Weights of a small transformer language model.
Size: 15 layers, 2 heads of 32, MLP 384 tanh GELU, vocabulary 3269.
Architecture: LayerNorm before each block, learned positions, tied embeddings.
Training: 107M tokens, 6550 steps.
Each number is 128 + 24 x the weight over its row's rms, rounded and kept within 0 to 255. Layers, rows and columns count from 0. The size above them is the row's rms in percent of the matrix's.

# layer 3 MLP up, 384x96, rms 0.172, rows 280-348, columns 48-95
size [ 86  82  73 113  85  90 123  89  82  88  97 130  83  91  93  94 105  99 106  99 118 108  99 126 117  93  90  91  96  90  87 118 101  96 101  99 107  81  80 101  87 132  83  92 106  86 101  88  95  88  92 111  97 116 105  97  88 104  96  81  83  91 100  79 110 125  70 111 110]
[[125 122 168 144 120  86 139 142 131 137 116 114 128 145 132 137  91 150 151  98 136 112 136 160 103 124 143 130 152 170 111 169 120  84 126 127 145 105 136 148 127 163 155 167 119 135 119 134]
 [ 95 148 151 133 159 109 127 137 139 134 127 106 120 111 141 148 165 122 134 106 126 123 130 154  99 133 150  96 121 156 125 132  95 102 131 144 164 141 143 108 129 113 169 180 149 167 148 136]
 [ 81 119 145 118 153  96 118 138 145 160 135 117 104  76  91 101 139 135 169 105  94  94 128 152 159 122 135 107 164 164 122 109  98 115 134 128 166 153 158 138 136 176 158 168 141 138 113 139]
 [129 113 196  77 111 107 155 146 132 143  83 103 133 100 179 139 147 154 155 102 148 105 154 120 112 137 114 121 158 125 163 170  80 101 134 123 128 106 137  97  92 173 128 133 146 124 111 108]
 [142 116 133 128 121  79 142 161 162 151 147 123 168 153 128 115 126 135 125 131 123 102 122 149 124 113 130 131  97 142 147 151  95 108 116 136 148 123 117 117 138 137 154 145 154 144 144 149]
 [140 119 144 139 123  96 174 151 138 144 115  95 142 125 146 136 142 134 143 119 141  96 107 183 130 105 158 131 128 153 136 163 101 110 105 168 158 106 146 139 135 136 146 169 122 167 147 141]
 [116 142 160 103  94 107 129 174 112 155  76 133 113 100 161 136 127 149 154  92 132 130 164 150 115 140 146  57 131 132 129 161 127 132 171 147 107 169 142 122  93 162 123 189 122 131 125 153]
 [134 127 147 134 125 103 163 143 130 144 132  99 125 134 142 144 136 131 131 115 138 107 127 180 123 119 133 116 129 149 143 172  91 114  99 160 151 105 150 150 133 121 161 154 106 164 148 139]
 [115 100 154 133 112 105 148 136 178 126 128  93 130 115 128 142 135 139 139  71 114  90 182 174 129 144 142 136 138 146 168 143 139  88 125 125 155 132 146 128 129 134 127 151 152 106 115 138]
 [127 117 162 135 108  86 150 149 130 148 102 103 116 134 145 111 155 148 156  94 132 112 147 173 128 118 142 109 126 155 146 176  93  93 101 161 152 116 134 149 131 153 145 176 131 140 157 144]
 [105 119 146 146 100  79 146 138 140 158 138 115 141 123 129 106 146 103 163  86 124 134 145 185 126 119 150  95 138 158 121 144  91 117 111 140 158 139 130 147 144 158 158 179 131 143 132 157]
 [ 88 164 141 140 133 103 159 139 141 145  96 101 153 113 146 122 135 116 108  76 162 139 161 143 135 115 134 107 147 144 152 113  89 129 142 113 105 126 138 121 132  94 188 186 114 107 132 106]
 [ 86 130 155 134  88  97 155 134 136 146 113 142 152 133 153 154 120 112 131  79 131 101 160 180 157 127 131 105 136 140 119 153 112 103 121 155 159 120 151 117 119 157 149 151 137 151 149 111]
 [133 112 161  89 119 106 120 135 151 110 151  87 121 132 117 120 136 132 165  88 129 126 159 149 134 106 114  83 129 147 130 170  70 119 118 122 129  73 147 115 119 152 148 140 132 171 168 131]
 [123 111 165 164 141  98 146 113  93 126 125 140 126 113 111 136 132 159 153 106 134  97 153 126  91 121 124 140 128 157 175 185 131  82 143 143 131  93 135 160 120 135 140 164 136 128 121 139]
 [123 145 134 125 128 109 195 122 134 116 140  77 124 158 176 113 111 142 112 138 126  90 114 151 132 146 131 109 110 147 141 141  87 129 121 129 133 115 154 150 124 150 167 146 133 128 124 130]
 [ 90 136 147 139 107  64 163 152 152 156  97  64 139 132 151 111 117 129 111 127 110 124 130 146 144  97 130 120  91 183 135 141  96 115  90 116 140 131 152 173 144 120 167 174 123 121 114 144]
 [131 164 116 115 132 131 177 173 143 103  94  79 114 187 128 105 122  98 145 165 125 134 145 108 111 143  82 121 112 138 129 163 123 119 116 118 122 125 122 122 135 125 188 151 138 106  98 109]
 [101 145 126 183 148 107 141 129 154 137 125 133 129 141  90 118 158  96 119 134 104 116 101 137 181 124 114 105 106 159 102 186  89 125 143 126 139 124 140 143 117 107 129 144 110 147 134 151]
 [124 126 143 166 144  89 121 123 123 129 122 127 124 126 137 151 106 174 134 119 136 107 153 145 106 109 129 146 131 176 135 178 127  69 149 138 146  79 152 151 120 159 144 143 140 142 123 137]
 [133 143 174 125 111  86 148 127 154 123 107 100 128 120 140 148 145 106 123 112 141 125 144 126 121 125 125  97 131 145 112 151 119 122 167 113 119 132 114 151 110 166 130 167 111 170 150 108]
 [122 119 117 168 138 115 139 144 137 147 167 121 136 163 113 121 128  93 109 154 102 119  99 138 125 110 125  98  96 142  68 138 124  94 114 155 112 145 112 150 148 127 121 136 131 180 180 152]
 [128 144 154  96 102  98 144 146 132 167  80  94 127 129 169 127 126 161 141  94 146 107 155 192  95 126 134 107 116 137 143 122 103 125 142 158 121  66 150 147 108 144 149 185 129 122 121 132]
 [ 68 115 148 144  73 109 146 125 177 112 152 145 172 144 124 171 128 107 118 101 140 116 145 161 158 121 131 114 172 113 143 105  90 106 126 154 146  95 146 159 132 141 164 155 160 124 164 134]
 [ 88 121 147 150 142 105  98 158 155 129 130 162 137 152 104 117 130  73 124  93 125  89 166 117 152 128 109 122 132 122 138 144 142  95 162  98 115 139 135  90 112 143 155  95 160 109 121 128]
 [149 137 177 151 113  97 186 134 119 159 127 106 151 138 133 140 143 143 159 141 148 113 126 173 121 115 138 109 150 145  89 175  92  92 121 156 164 144 132 130 131 178 135 169  96 136 137 145]
 [115 126 151 152 143 103 162 155 127 163 110 103 135 139 162 157 130 136 150 132 146 104 129 170 130 122 144 124 106 142 127 176 100 108 105 159 136 104 127 141 139 139 135 144 114 161 162 124]
 [118 124 166 144 137  69 140 125 172 165 111 103 165 130 137 129 131 129 133  75 122 119 136 166  98 122 140 118 152 137  99 131 108 109 121 140 149 128 140 138 131 138 201 142 139 134 153 132]
 [142 124 144 123 114 103 147 142 129 146 132  88 135 133 141 138 136 131 152 122 129 100 119 172 139 117 146 114 130 141 123 168 103 113  95 170 146  96 138 132 141 121 136 167 124 158 158 129]
 [116 146 156 113  95  72 147 141 112 144 128  84 162 116 119 167 146 129 102 124 125 146 124 117 106 135 125  98  81 162 142 128 114  88 104 114 127 128 148 143 112 149 162 186 140 142 134 135]
 [140 117 128 141 124  87 157 129 118 154 139 134 130 123 127 130 140 139 147 121 136  86 161 208 129 117 144 124 104 141 127 152  88  84 121 173 144 132 149 136 127 152 145 190 117 144 125 137]
 [ 69 121 156  94 107  89 133 168 109 126 109 153 151 103 139 135 111 127 108 100 137 148 140 164 142  87 130 113 131 146  76 151 130 157 188 157 134 124 118 157 131 168 119 144 114 116  95 153]
 [108 143 147 120 151  92 110 150 137 120 175 122 113 116 143 114 136 157 107 158 125  68 115 112 160 150 100 139 166 107 135 187 109 118 144 112 159 122 155 103  95 123 160 147 144 145 115 106]
 [132 123 127 127 117  95 162 135 130 131 156  98 112 107 132 134 126 138 132 120 121 115 149 167 131 121 138 115 118 153 130 156  73 112 106 152 150  97 153 134 132 137 159 176 117 160 142 171]
 [142 136 161 136 105 109 218 124 138 121 125 118 134 148 177 137 107 157 119 126 125 101 129 145 133 131 113 131 124 131 154 171  54 130 143 138 132 116 145 134 116 138 150 143 144 111 125 154]
 [130 148 143 158 122 109 147 131 122 129 127 123 127 136 180 123 128 173 157 124 147 130 152 152  85 125 125 135 138 157 117 172 111  59 116 148 135  82 150 143 117 153 157 158 116 146 129 134]
 [120  83 172 118 106 116 182 122 151 172 124 121 143 157 124 126 121 142 133 113 171  84 169 138 104 116  99 137 157 124  86 126  98 125 103 154 184 114 126 149 129 185 138 132 145 126 105 148]
 [120 117 152 149 144  94 155 136 127 131 122 124  97 138 138 156 122 129 128 114 122  91 156 177 132 125 137 115 108 167 137 149 100  80 122 156 139 102 155 144 117 159 139 175 121 167 133 142]
 [128 127 164 126 112 103 151 143 114 122  97 136 132 114 154  97 142 153 124 119 159 115 120 133 125 101 116 121 105 147 101 177  81 134 140 152 145 103 125 149 123 142 157 172 122 136 132 138]
 [146  96 131 180 148 137 123 143 143 129 150 129 132 141 111 140 149 133 156 116 151 129 120 139 135 116 131 116 125 131 114 178 117 106  99 132 123  88 139 123 126 114 120 123 112 156 183 122]
 [136  99 149 136 131 103 172 141 149 143 102  94 144 143 129 130 141 135 119  95 132  87 120 162 109 122 149 113 118 149 132 159  87 103 131 133 136 120 145 132 127 134 169 173 125 139 150 143]
 [129 129 132 194 142 124 196 165  98 160 136 122 144 170 144  90 117 109 128 131 125 120  85 122 139 142  90 113 112 129 104 170 119 125 144 143 124 154 121 159 123 132 147 135 138 133 120 137]
 [114 114 145 134 128  95 157 142 141 126 127 111 132 151 137 138 129 130 121 123 137 107 142 158 143 111 116 115 118 149 127 166  89 104 105 155 171 110 138 132 131 150 154 178 120 152 143 137]
 [131 118 140 171 151 110 143 131 103 149 116 124 133 100  96 173 128 135 131 103 137 100 158 152 104 119 120 116 110 154 149 183 125 108 150 150 133 114 148 158 114 129 148 165 105 121 137 150]
 [119 140 160 110 170 101 126 129 180 129 123 135 100 106 141 173 142 132 133 125 111  90 139 138 139 115 103  91 117 123 108 154 122 117 129 148 153 126 137 140 117 146 141 130 162 130 137 143]
 [116 119 151 131 131  80 136 150 133 162 119 120 135 123 123 129 165 133 135 111 136 108 113 165 108 125 153 122 129 161  95 136 112  99 143 136 148 133 139 128 126 146 145 164 129 159 146 153]
 [ 93 122 151 133 119 110 154 142 124 170  97 116 153 140 138 125 111 109 117  98 129  97 147 153 121 127  99 105 138 141 110 157  98 134 124 158 170 140 135 152 125 160 200 184 123 156 120 113]
 [129 131 157 146 131  77 158 148 133 141 136 119 123 137 140 147 110 127 146 123 111  86 158 169  96 135 129 106 119 174 105 170 109  77 122 130 143 104 156 140 123 177 145 168 106 149 122 151]
 [101 139 173 153 117 109 193 144 181 146 132 106 124 127 132 151 136 143 149 133 136 108 148 159 122  81 127 123 129 142 120 160  87  91 113 148 159 106 144 119 131 127 141 161 161 156 147 135]
 [126  95 149 136 147 128  84 131 181 109  99 114 128  80 103 130 166 155 128  74 158 149 162 126 158 137 107 134 142 144 160 142 117  90 147 129 146  95 133  90 116 129 149 104 118 114 120 113]
 [104 151 151 108 144  97 167 125 139 131 110 110 159 142 118 152 128  96 135  96 105  96 139 143 126 106 139  91 114 169 139 153 146 107  99 150 136 143 151 167 130 151 180 190 124 144 133 120]
 [123 138 105 138 117 125 128 133 148  93 136 158 102 105 116 162 122 105 100  72 148 143 158 130 147  98 104 129 144 137 168 130  65 121 105 115 179  72 142 118 139 120 153 133 105 113 119 122]
 [121 132 149 155 136  97 163 138 135 153 105 114 140 119 170 129 143 160 139 116 137 101 134 180 138 112 127 117 101 145 132 167  74 104 106 159 139  81 143 145 130 136 150 159 130 136 146 137]
 [ 90 129 132 123 174 112  99 153 155 106 144 144 115  94  85 117 130 134 106 110 127  87 157 151 178 100 101 111 144 122 127 156 107 132 128 107 189  97 154 103 111 121 158 155 114 169 119  93]
 [111  84 132 178 113 135 177 175 161 106 128  74 145 158 145 156 103 115  97 102 133 110 113 145 124 138 137 118 100 162  77 123 121 126 124 157 136 142 128 158 134 134 124 117 142 150 133 138]
 [118 145 124 131 121  95 146 139 141 141 150 117 101 104 134 104 157 147 110 126 133 132 138 147 122 125 126 121 116 146 103 165  66 105 114 176 159  82 155 139 132 116 152 161 121 190 158 140]
 [165 130 137 126  96 142 140 139 165 103 116 142  92 165 111 126 137  80 153  71 129 151 154 136 140 153  83 115 163 139 154 148 127  93 100 115 133 117 140  80 119 116 158 109 119 134 146 124]
 [104 132 135 154 188 144  99 167 159 161 139 168  92 139 136 160 112 144 104 108 101 118 125 153 168 155 137 144 132 111 155 163 134  56 152 113 110  85 165  93  99  84 128 130 127 142 134 126]
 [114 102 137 163 100  86 185 149 134 169 129  92 137 126 142 124 129 119 132  86 148 130 141 167 135 101 124  95 131 151 118 176  99 113  96 148 167 116 135 152 135 134 169 177 122 164 140 143]
 [126 133 168 121 121 107 145 118 163 155 140 101 129 138 156 118 145 120 147  94 139  95 139 173 167  95 123 136 127 157  95 167  88 109 116 165 143 124 136 119 140 144 137 167 134 159 143 133]
 [118 113 144 150 121  90 152 147 134 141 105 112 136 129 137 122 132 141 155 106 119 117 141 177 135  98 133 124 104 156 108 160 102 104 119 166 183 107 146 156 142 135 174 183 122 158 136 141]
 [133 108 153 147 115 109 147 148 139 143 111 120 151 138 130 117 116 167 145 123 143 118 132 172 131  82 155 112 127 141 139 153  99 112  89 166 168 117 131 136 152 143 148 184 121 153 138 142]
 [103 110 154 114  78  98 172 133 146 150 102 103 139 123 143 151 127 158 136 126 129 110 140 163 124 123 106  98 106 142 112 121  84 106 144 166 135 128 126 145 130 166 158 206 131 148 143 132]
 [124 107 115 124 132 106 146 110 121 135 138 115 120 131 143 106 150 124 118 110 140 101 153 158 143 101 117  94 100 163  99 159  83  95 116 159 148 126 146 150 129 127 152 164 129 151 129 155]
 [ 98 113 179 109 114 109 131 177 133 105 123 140 152 118 127 147 150 110  93  83 137 130 146  92 108 126 115 135 138 151 145 112  95 117 168  88 131 125 124  90 123 168 145 145 109 110 123 107]
 [ 82 104 194 138 124  93 151 164 135 136 108 136 150 126 136 150 109 127  82 102 137  41 153 129 144 118 126 130 148 119 109 157 136 133 163  90 152 126 137  99 110 157 141 156 159  97 123 118]
 [148 113 131 144  93 113 149 163 124 156 134  56 140  92 143 134 136 132 146 119 161 125 134 161 138 103 144 151 147 129 131 142 115 130 104 139 170 119 117 115 149 113 127 169  83 119 146 108]
 [117 138 149 103 158  97 151 156 167 159  92  95 162 161 145 146 128 114 105 112 116 106 119 133 151 137 103 100  76 156 131 159 113 103 131 159 110 137 134 137 110 109 164 136 161 133 137 108]
 [121 120 129 180 130 151 138 150 120 152 152 125 131 155 109 117 163 166 119 164 128  97 100 130 128 163  97 141  93 115 110 167 130 106 110 187 108 105 116 181 123  94 131 135  98 145 161 155]]
# layer 3 MLP down (transposed), 384x96, rms 0.115, rows 280-348, columns 48-95
size [ 87  64  84 139  88  74 129  78  93  71  68 150  71 101 111  91 129  92  88 113 140 103 144 124 153  85  86  84  72  84  61 136 116  72 104 103 122  64  86  87  72 146  59 103 109  82  74  75  72 108  91  94  70 140  93  88  81 133  74  75  43  75  71  54 145 156  87  86 118]
[[159 130 101 132  81  96 143 133 177 150 134 113 129  98 150 108 163 146 113 128 132 141 172  66  96  82  67 115 113 137 157  84 130 115 151 157 102  95 125 155 120  91 162 132 147 148 152 111]
 [129 142 133 103 133 144 143 105 120  63 170 137 156 123 111 143 137 162 117 162 139 128 138 131 106 121 115 129 105 147 139 128 181 116 141 140 142 147 148 146 116  74  55 144 168  96 151 116]
 [113  93 168 108 149 116 105 158 121 120 140 168 122 152 126 101 118 116 163 147 120 112 107  99  82 126 102 200 168 133 143 108  98 127 135 145 118 130 110 122 147 199 165 169 170 108 101 125]
 [143 137 108 146 106 138 113 132 109 127 153 134 170 175  86 114  58 132 141 148 147 131 134 160 138 129 114  84 142 157 111 132 138 144 101 153 124 168 136 118 126 163 139  87  90 107 135 104]
 [ 95 152 120 101 141 121 159 130 107  99  82  83 129 113 136 164 100 147 148 141 111  91 101 131 103 141 167 130 115 158 121 137 149 138 147 153 123 149 118 172 133 117 123 154 129  84 135 140]
 [130 129 153 136 109  92 172 158 157 130 147 120 167 127 148 142 137 121 153  85 146 153 100  83 129  92 142  84 132 115 128 117 132 169 132 111 141 153 100 108 140 118 159 150 114 144 182 116]
 [ 89 163  94 109  96 137 126 130  94 119 120 127 159 124 146  98 169 120 153 178 134  97 100 182 156 136  87 121 119 133 170 153 108 143 152 127 144 137 118 142 129 111 128 129 177  67  87 112]
 [115 149 137 140 123 102 171 143 117 155 139 114 151 121 153 130 128 124 124 132 134 122 162  91 104  94 113  91 115 139 166 113 130 125 112 154  82 109 118 146 132 123 168 170 108 109 154 108]
 [143 128 159 167 153 109 164 135 143 107 105 109 133 126  96 148 150 110 103 133 105 198 151 108 123 145 133 115 118 121 126 141 127  88 137 111  95  99 122 142 142 115 150 150 142 111 120 112]
 [132 139 147 138 122 107 146 110 164  97 120 146 129 102 139 117 119 120  87 142 146 143 107  98 146 114 132  90 100 130 202 130 124 115 114 115  99 142 116 134 149  71 156 122 133 128 130 134]
 [115 189 130 101 148  92 142 118 150 143 126  90 139 101 143 125 154 137 145 122 136 134 120 145  88 113 165 141  80 133 117 158 139 104 127 145 152  92 148 148 123 132 143 127  88 150 137 112]
 [136  37 122 134 132 115 160 121 163 159 120 153 163 131  65 145 113 153  84 101 115 115 152 107 124 149 132 159 154 120 131 121 115 110 114 134  95 164 135 115 108 106  66 162  89 133 103 104]
 [138 149 141 114  89 160  90 145 135 102 161 100 146 124 130  85 141 144 157 138 138 120 154 128 121  71 127  97 137 112 133 123 136 167 131 130 122 125 103 123 162 103 149 115 131 147 145 105]
 [112 137 131 150 125 128  91 139 115 116 121 124 115 111 130 119 173  59 105 133 134 177 128 122 107 147 123 134 108 170 151 128 141  98 148 146 101 104 127 149 144 116 169 118 181 142 130 161]
 [146 128 106 137 104  89 138 153 126 134 109  91 110  99 134 116 153 128  93 111 133 119 161 115 144  83 104 130  92 140 170 111 104 115 154 143 102 110  90 137 131  97 144 153 152 132 163 106]
 [137 135 138 151 117  86 143 133 114 180 127 122 162 123 143 150 131  81 122 102 132 114 127 145  98 101 133 101 111 137 124 111 143 132 101 149 124 109 151 132 129 116 184 140 122 127 149 101]
 [136 149 146 159 115 139 113 122 122 158 166 130 148 147 117 124 128 154 131 145 110 119 166 109 121 117 125 118 133 155 140 129 141 143 112 127 120 161 178 119 106 105 126 131 123 126 125 108]
 [155 140 127 129  91 137 117 136 136 159  81  98 159 124  90  65 159 160 124 125 116 141 132  55  91 135 123 167 124 127 126 109 142 125 154 132 122  94 100 144 124 143 107 139 158 115 134 170]
 [111 147  60 165 149 126 137  91 122 103 120 116 153 131 148 151 133 114 145 122 118 145 105 130 115 124 113 109 117 119 120 146 149  92 127 109 125 181 132 140 125 109 112 171 103 133 106 158]
 [136 137  93 128  93  87 172 150 139 144 133 120 148 122 149  90 171 136 117 105 138 133 154  82 153  93 107 128  87 115 136  88 123 124 167 152 111 131 104 133 131 129 139 155 137 149 168 113]
 [124 106 132 106  96 188 147 121 126 139 153 101 179 126 127 145 142 138 127 160 124 108 133 124 120 139 128 148 136 124 139 130 100  83 145 135  92 126 125 139  97  98  89 143  92  72 154 115]
 [163 155  99 138 141 170 132 108 109 121 187  42 134 109 101 129 143 145  97 101 132 150 135  90 163 168  98 163 130  77 153 136  91 167 156 108 135 140 118 125  92 118 109 132 129 137 126  99]
 [102 141 139 141 137 155 123 132 129  90 136 157  56  83  97 107 125  84 150 123 130 179 124  60 129 136 129  95 130 149 138 128 144 152 135 117 156 102  98 101 128 122 144 128 174 121 147 123]
 [107 124 104 145 114 120 120 115 115 130 145 115 134 102 118 129 163 124 148 152 130 155 131 151 159 148 165 157 135 140 122 169 167  75 102 126 116 117 134 156 101 137 127 151 112 110 134 109]
 [136  96  77 133 129 136 142 124 137 123 159  90 136 121  58  98  73 103 130 147 129 167 107 162 141  94 123 114 120 124 118 163 114 161 140 142  66 148 122  90 130 101 119 154 125 134 137 165]
 [ 72 101 102 146  93 101 147 161 160 151 151 159 138 109 162 128 174 128 108 121 130 161 162  80  88 108  93 100 103 124 146 100 144 102 159 162 125  75 149 130 140 124 162 119 140 132 163  94]
 [130 127 124 149  82 118 147 170 139 168 165 115 132 126 125 138 131 125 117  71 159 132 150 102 115 117 155 103 157  94 163 104 136 112 118 128 126  88 100 122 147  99 171 166 115 123 159 100]
 [128 127 118 139 126 103  97 106 113 110 153 138 158  96 158 133 145 116 145  97 156 124 102 118  76  91 133 161 152 155 142 116 135 155 128 172  96 130 126 122 119 102 100  97 160 158 162 150]
 [141 140 139  99 121 117 155 155 111 204 116 145 123 120 157 173  93 161 114 126 159 107 137 136 140  95 141  92  89  87 136 117 157 135 157 140 133 143 109 123 154  79 171 140 103 108 147  96]
 [144 156 143 123  66 121 117 132 159 149 113  87 137 141 107 120  85 160 111 107 127  91 116  75 151 171 136 108 104 129 181 147 130 133 115 197 126 112 122 121 119 110 152 180 113 130 135 121]
 [138 143 128 146 110  96 150 128 158 126 131 129 130  70 110  75 141 145 133 148 115 130 145 134 102 111 141 109 100 165 136 144 130  99 146 166 162  95 144 146  97 154 125 143 142 132 139 119]
 [120 139  95  78  91 129 113 104 156 129 155 109 160 112 129 121 125 126 101  97 164 144 103 147 188 108 136 153  93 121  83 121 139 101 170 170 175 144 125 143 101 106 122 143 157  69 106 101]
 [123 114  71 143 124 114 111 142 164 105 127 114 144 163 103 130  96 128  75 187 131 117  93 160 181 128 132 116 136 145 119 133 166 112  77 121 131 123 133  90 134 111 125 132 164 124 128 152]
 [127 147 157 136 135 116 168 104 131 134 112 159 158 141 126 117 162 118 106 116 143 135 140 136 140 124 122  86  92 149 123 158 159  81 105 135  98 143 148 137  96 142 128 160  95  98 135 120]
 [127 138 130 152 134 105 126 133 103 129 113  95 136  83 112 138 135  77 145  94 132 155 159 108 127 104 145 104 111 138 178  91 111 151 113 149 131  62 134 157 113 109 161 153 141 119 122 141]
 [143 121 114 135  89  88 135 149 140 121 118 135 123  84 126  94 156 102 104 128 125 137 160 102 151 111 137 129 102 115 164 137 148 135 144 139 157  89 100 141 151 133 158 155 147 139 159  78]
 [110 139  56 123  98 107 125 114 135 121  90 135 118 107 106 138 176 115  95 160 111 149 154 100 146 132 154 127 113 119 117 164 115 144 132 160 138 128 112 120 120 119 125  99 142 111 142  85]
 [123  96 159 150 137  96 148 106 101 175 143 115 144 136 115 128 183 127 116 156 130 107 155 103 127 100  78 116  97 148 124 130 113 119 144 155  81 133 161 167 113  95 204 141 140 115 136 107]
 [ 57  88 125 133 134 126 105 123 145 106 143 129  87 120 148 111 121 125 114 109 106 106 160  92 144 128  94 118 188 145 134 164  97 147 136 162 115 144 119 150 112 147 131  81 184 155 141 134]
 [150 108 145 152 132 129 107 110 146 106 218 168 117 145  84 142 109 124 118 145 154 136 162 124 155 156 139  99 112 107 190 123 146 145  93  91 132 127 145 109 135 132  86 108 125 125 121 121]
 [150 116 120 149 130 110 138 133 142 131 140 154 102 114 126 115 117  86 134 109 127  82 151 128 118 123 112  94 120 134 127 102 105 144 156 165 130 129 119 130 121 113 112 131 145 119 123 118]
 [113 155  94  91 115 134 109 108 144 125 136 106 128 154 137  82 118 132 152 203 119 134 141 140 138 150 123 134 144 143 138 150  95 169 107 112 165 132 123 108 162 153 131  87 119 138 133  98]
 [162 105 134 158 124  85 135 145 113 120 121  85 124  75 104 125 159 159 138 179 140  96 160 120 118  94 120  96 146 152 151 116 132 131 135 150  96 133 147 117 133 106 159 129 112  99 130  97]
 [137 108 143 154 107 101 137 142 164 136 137  73  94 110 136 118 124 158  95 111 142 123 152 104 103  83 136 116 115 161 156 113 104 101 150 155 122 109 122 155 116  96 128 173 135 136 143  97]
 [121 158  86 117 110 114 149 125 128 145 117 101 153 104 122 102 136 143 151 134 120 128 153 126 159 117 114 114 157 154 169 128 124  83 109 144  93 153 127 120 112 103 152 179 142 135 134 105]
 [ 99 134 129 153 106 147 147 120 159 118 155 142 135 117 156 124 157 153 115 144 121 147  93  82 116 107  73 110  92 135 115  99 144 135 173 110 162 153 152 129 120  88 130 119 163 156 122 126]
 [114 171  99 101 105 177 119  91  66 131 111 128  98 118 108 102 165 141 115 142 120 132 134 139 112  94 107 121 129 107 147 112 196 100 132 130  88 106 154 164 122  64 160 111 138 140 146 121]
 [114 178 146 136 108 139 157 128 112 194 124 154  94 116 156  91 137 120  91 125 144 148 151  80  87 107  79 133  97 143 135  92 114 134 186 164 106 148 109 161 145 130 150 109 141 117 142 127]
 [114 170 132 113 113 149 109 139 154 109 154 168 108 150 106 153 114 100 104 116 120 141 188 133 100 152 139  97 139 157 127 112 143 111 166  93 122  97 129 122 128 106  96 161 203 111  93  74]
 [117  97 111 161 134 134  84 119 115 100 103 115 158 134  89 139 144 128 108 151 138 115  85 151 142 115 128  75 141 136 127 131 132 167 110 151 100  88 107 131 158 140 134 143 139 111 111 147]
 [143 144 134 135 163 106 104 109 131  97 110 148 156 115 106 113 123 135 127 133 115 102 121 132 160 145 150 123 153 119 147 120 145 123 142 158 147 134 117 131  89 106 107 167 145 137 118 138]
 [142 133  88 124 132 150  99 134 112  88 113 142 111 122 136 147  97 131 101 134 139 110 147 122 125 108 106 109 147 122 188 108  83 117 115 120 127 134 147 137 106 131 156 123 137 145 120 135]
 [143 140 133 128 108 132 139 145 138 115  99 145 131  74 120 128 115  97 175 133 138 127 131 111 156  89 137 110 131 156 141  79 155  94 151 130  81 126 111 142 134 114 173 136 124 113 145 125]
 [140 134 101 146 144 134 138 118 140  75 145 114 138 144 102 137 138 135  81 121 128 121 138 174 161  98 140 117 108 126 129 120 130 146  99 165 104 103 144 104 133 161 185 102 121 157  93 134]
 [159 150 124  91 100  97 103 127 130 120 117 133 125 143 116 131 180 101 129 140 153 130 117  66 137 136 121 172 100 110  91 123 121 135  99 174 171 107 141 119 150 200 120  97 131 143 133 128]
 [104 161 190  98 151 111 149 133  91 172 172 156 148 132 110 136 151 123 137 122 120  85 123 145 148 109 132 113 142 172 113 148 117 109 102 117 109 147 142 124 146  99 138 124 127 125 164 130]
 [147 129 111 122 124 146 133 150 171 146  90 122  96 156 112  93  97 122 140 107 129 137 115  89 134 126  96 110 138 105 141  85 165 168 117 146 117 155 120 115 123 109 141 130 127 145 134 181]
 [122 109 112  77 120 111 106 131 118 120 190 135 164 148 123 139 148  90 105  95 112 125  93 108 157  89 122 129 127 127 153  73  93 137 102 120 129 125 100 143 120 121 159 137 164 128 111 114]
 [144 122 123 132 121 126 181 136 166 128  94 141 117  68 127 107 145 139 127 128 139 141 146 115 119 139 140 141 126 112 137 120 136  93 122 126 151  70 108 146 144 146 169 198  94 120 116  98]
 [149  87 101 136 146 155 136 140 162 139 110 123 155  86 117 163 137  97 109 162 122 103  80 147 126 124 107 129 129 167  90  89 131 126 147 137 127 115 151 122 145 159 120  97 127 102 120 129]
 [115 118 133 103 132 148 159 121 165 124 139 132 137 149 132 111 139 147 126 173 145 126 108  84 141 131 143  99 111 130 141 110 133 120 137 160 155 122  87 127 139  96 176 142 167 122 155 126]
 [113 116 103 114 116 103 140 169 146 149 126 131 135 100 122 151 127 142 149 147 166 167  98 123 154 103 150 132 138  90 142 102 127 104 111 164 124 121  94 126 162 132 164 151  97 118 139  87]
 [107 111 151 154 160  96 127 115 112 137 125 123 155 151 127 136 158 126  88 117 145  91 157 139  88 165 118 111 114 136 122 121 144 103 170 138 150 115 128 155  95 157 169 123 155 123  96 112]
 [129 122 168 161 140  95 167 132 163 128  81 146 130 152 119 118 104 146 114 152 141 102 126 163 134 119 139 169  91 127 111 112  67 140 102 123 181 139 131 148 157  82 141 148 113 155 142 146]
 [119  94 113 122 101 170 108 143 139  86 150 145 129 121 119 100  67 119 161 186 135 119 116 152  91 119 153 118 162 144 112  94 117 102 115 125 119 153 129 134 101 137 124 138 108 122 158 158]
 [120 154 119 181 127 160 144 137 142 176 117 116  89 137 122 114 187 114 161 106 138 134 167 120 129 118 107 135  77  97 148 157 157 119 149 110 173 112 117 122 131 142 121  71 122 146 125 117]
 [126 114 126 125 120 110 123  64  97  90 151 109 142 126 125 107 150  99 139 146 121 149 122 119 132 174 117 129 117 170 127  93 158 150 110 121 110 134 152 118 124 173 143 119 144 128 115 138]
 [118 146 104 117 105 130 113  96  99 136 138 153 136  84 141 103 157 136 141 130 156 135 154  74 124  84 156 132 145  90 161 132 132 118 121 100 170 134 145 123 137 156 145 121 127 121 141 151]
 [151 109 130 135 129 134 100 104  97 169 127 130 107 140 103 106 167  92 125 167 139 106 109 142 130 108 144 154 142 136 148 142 117 165 139 139 181 125 126 122 141 178 153  75  97 130 108 146]]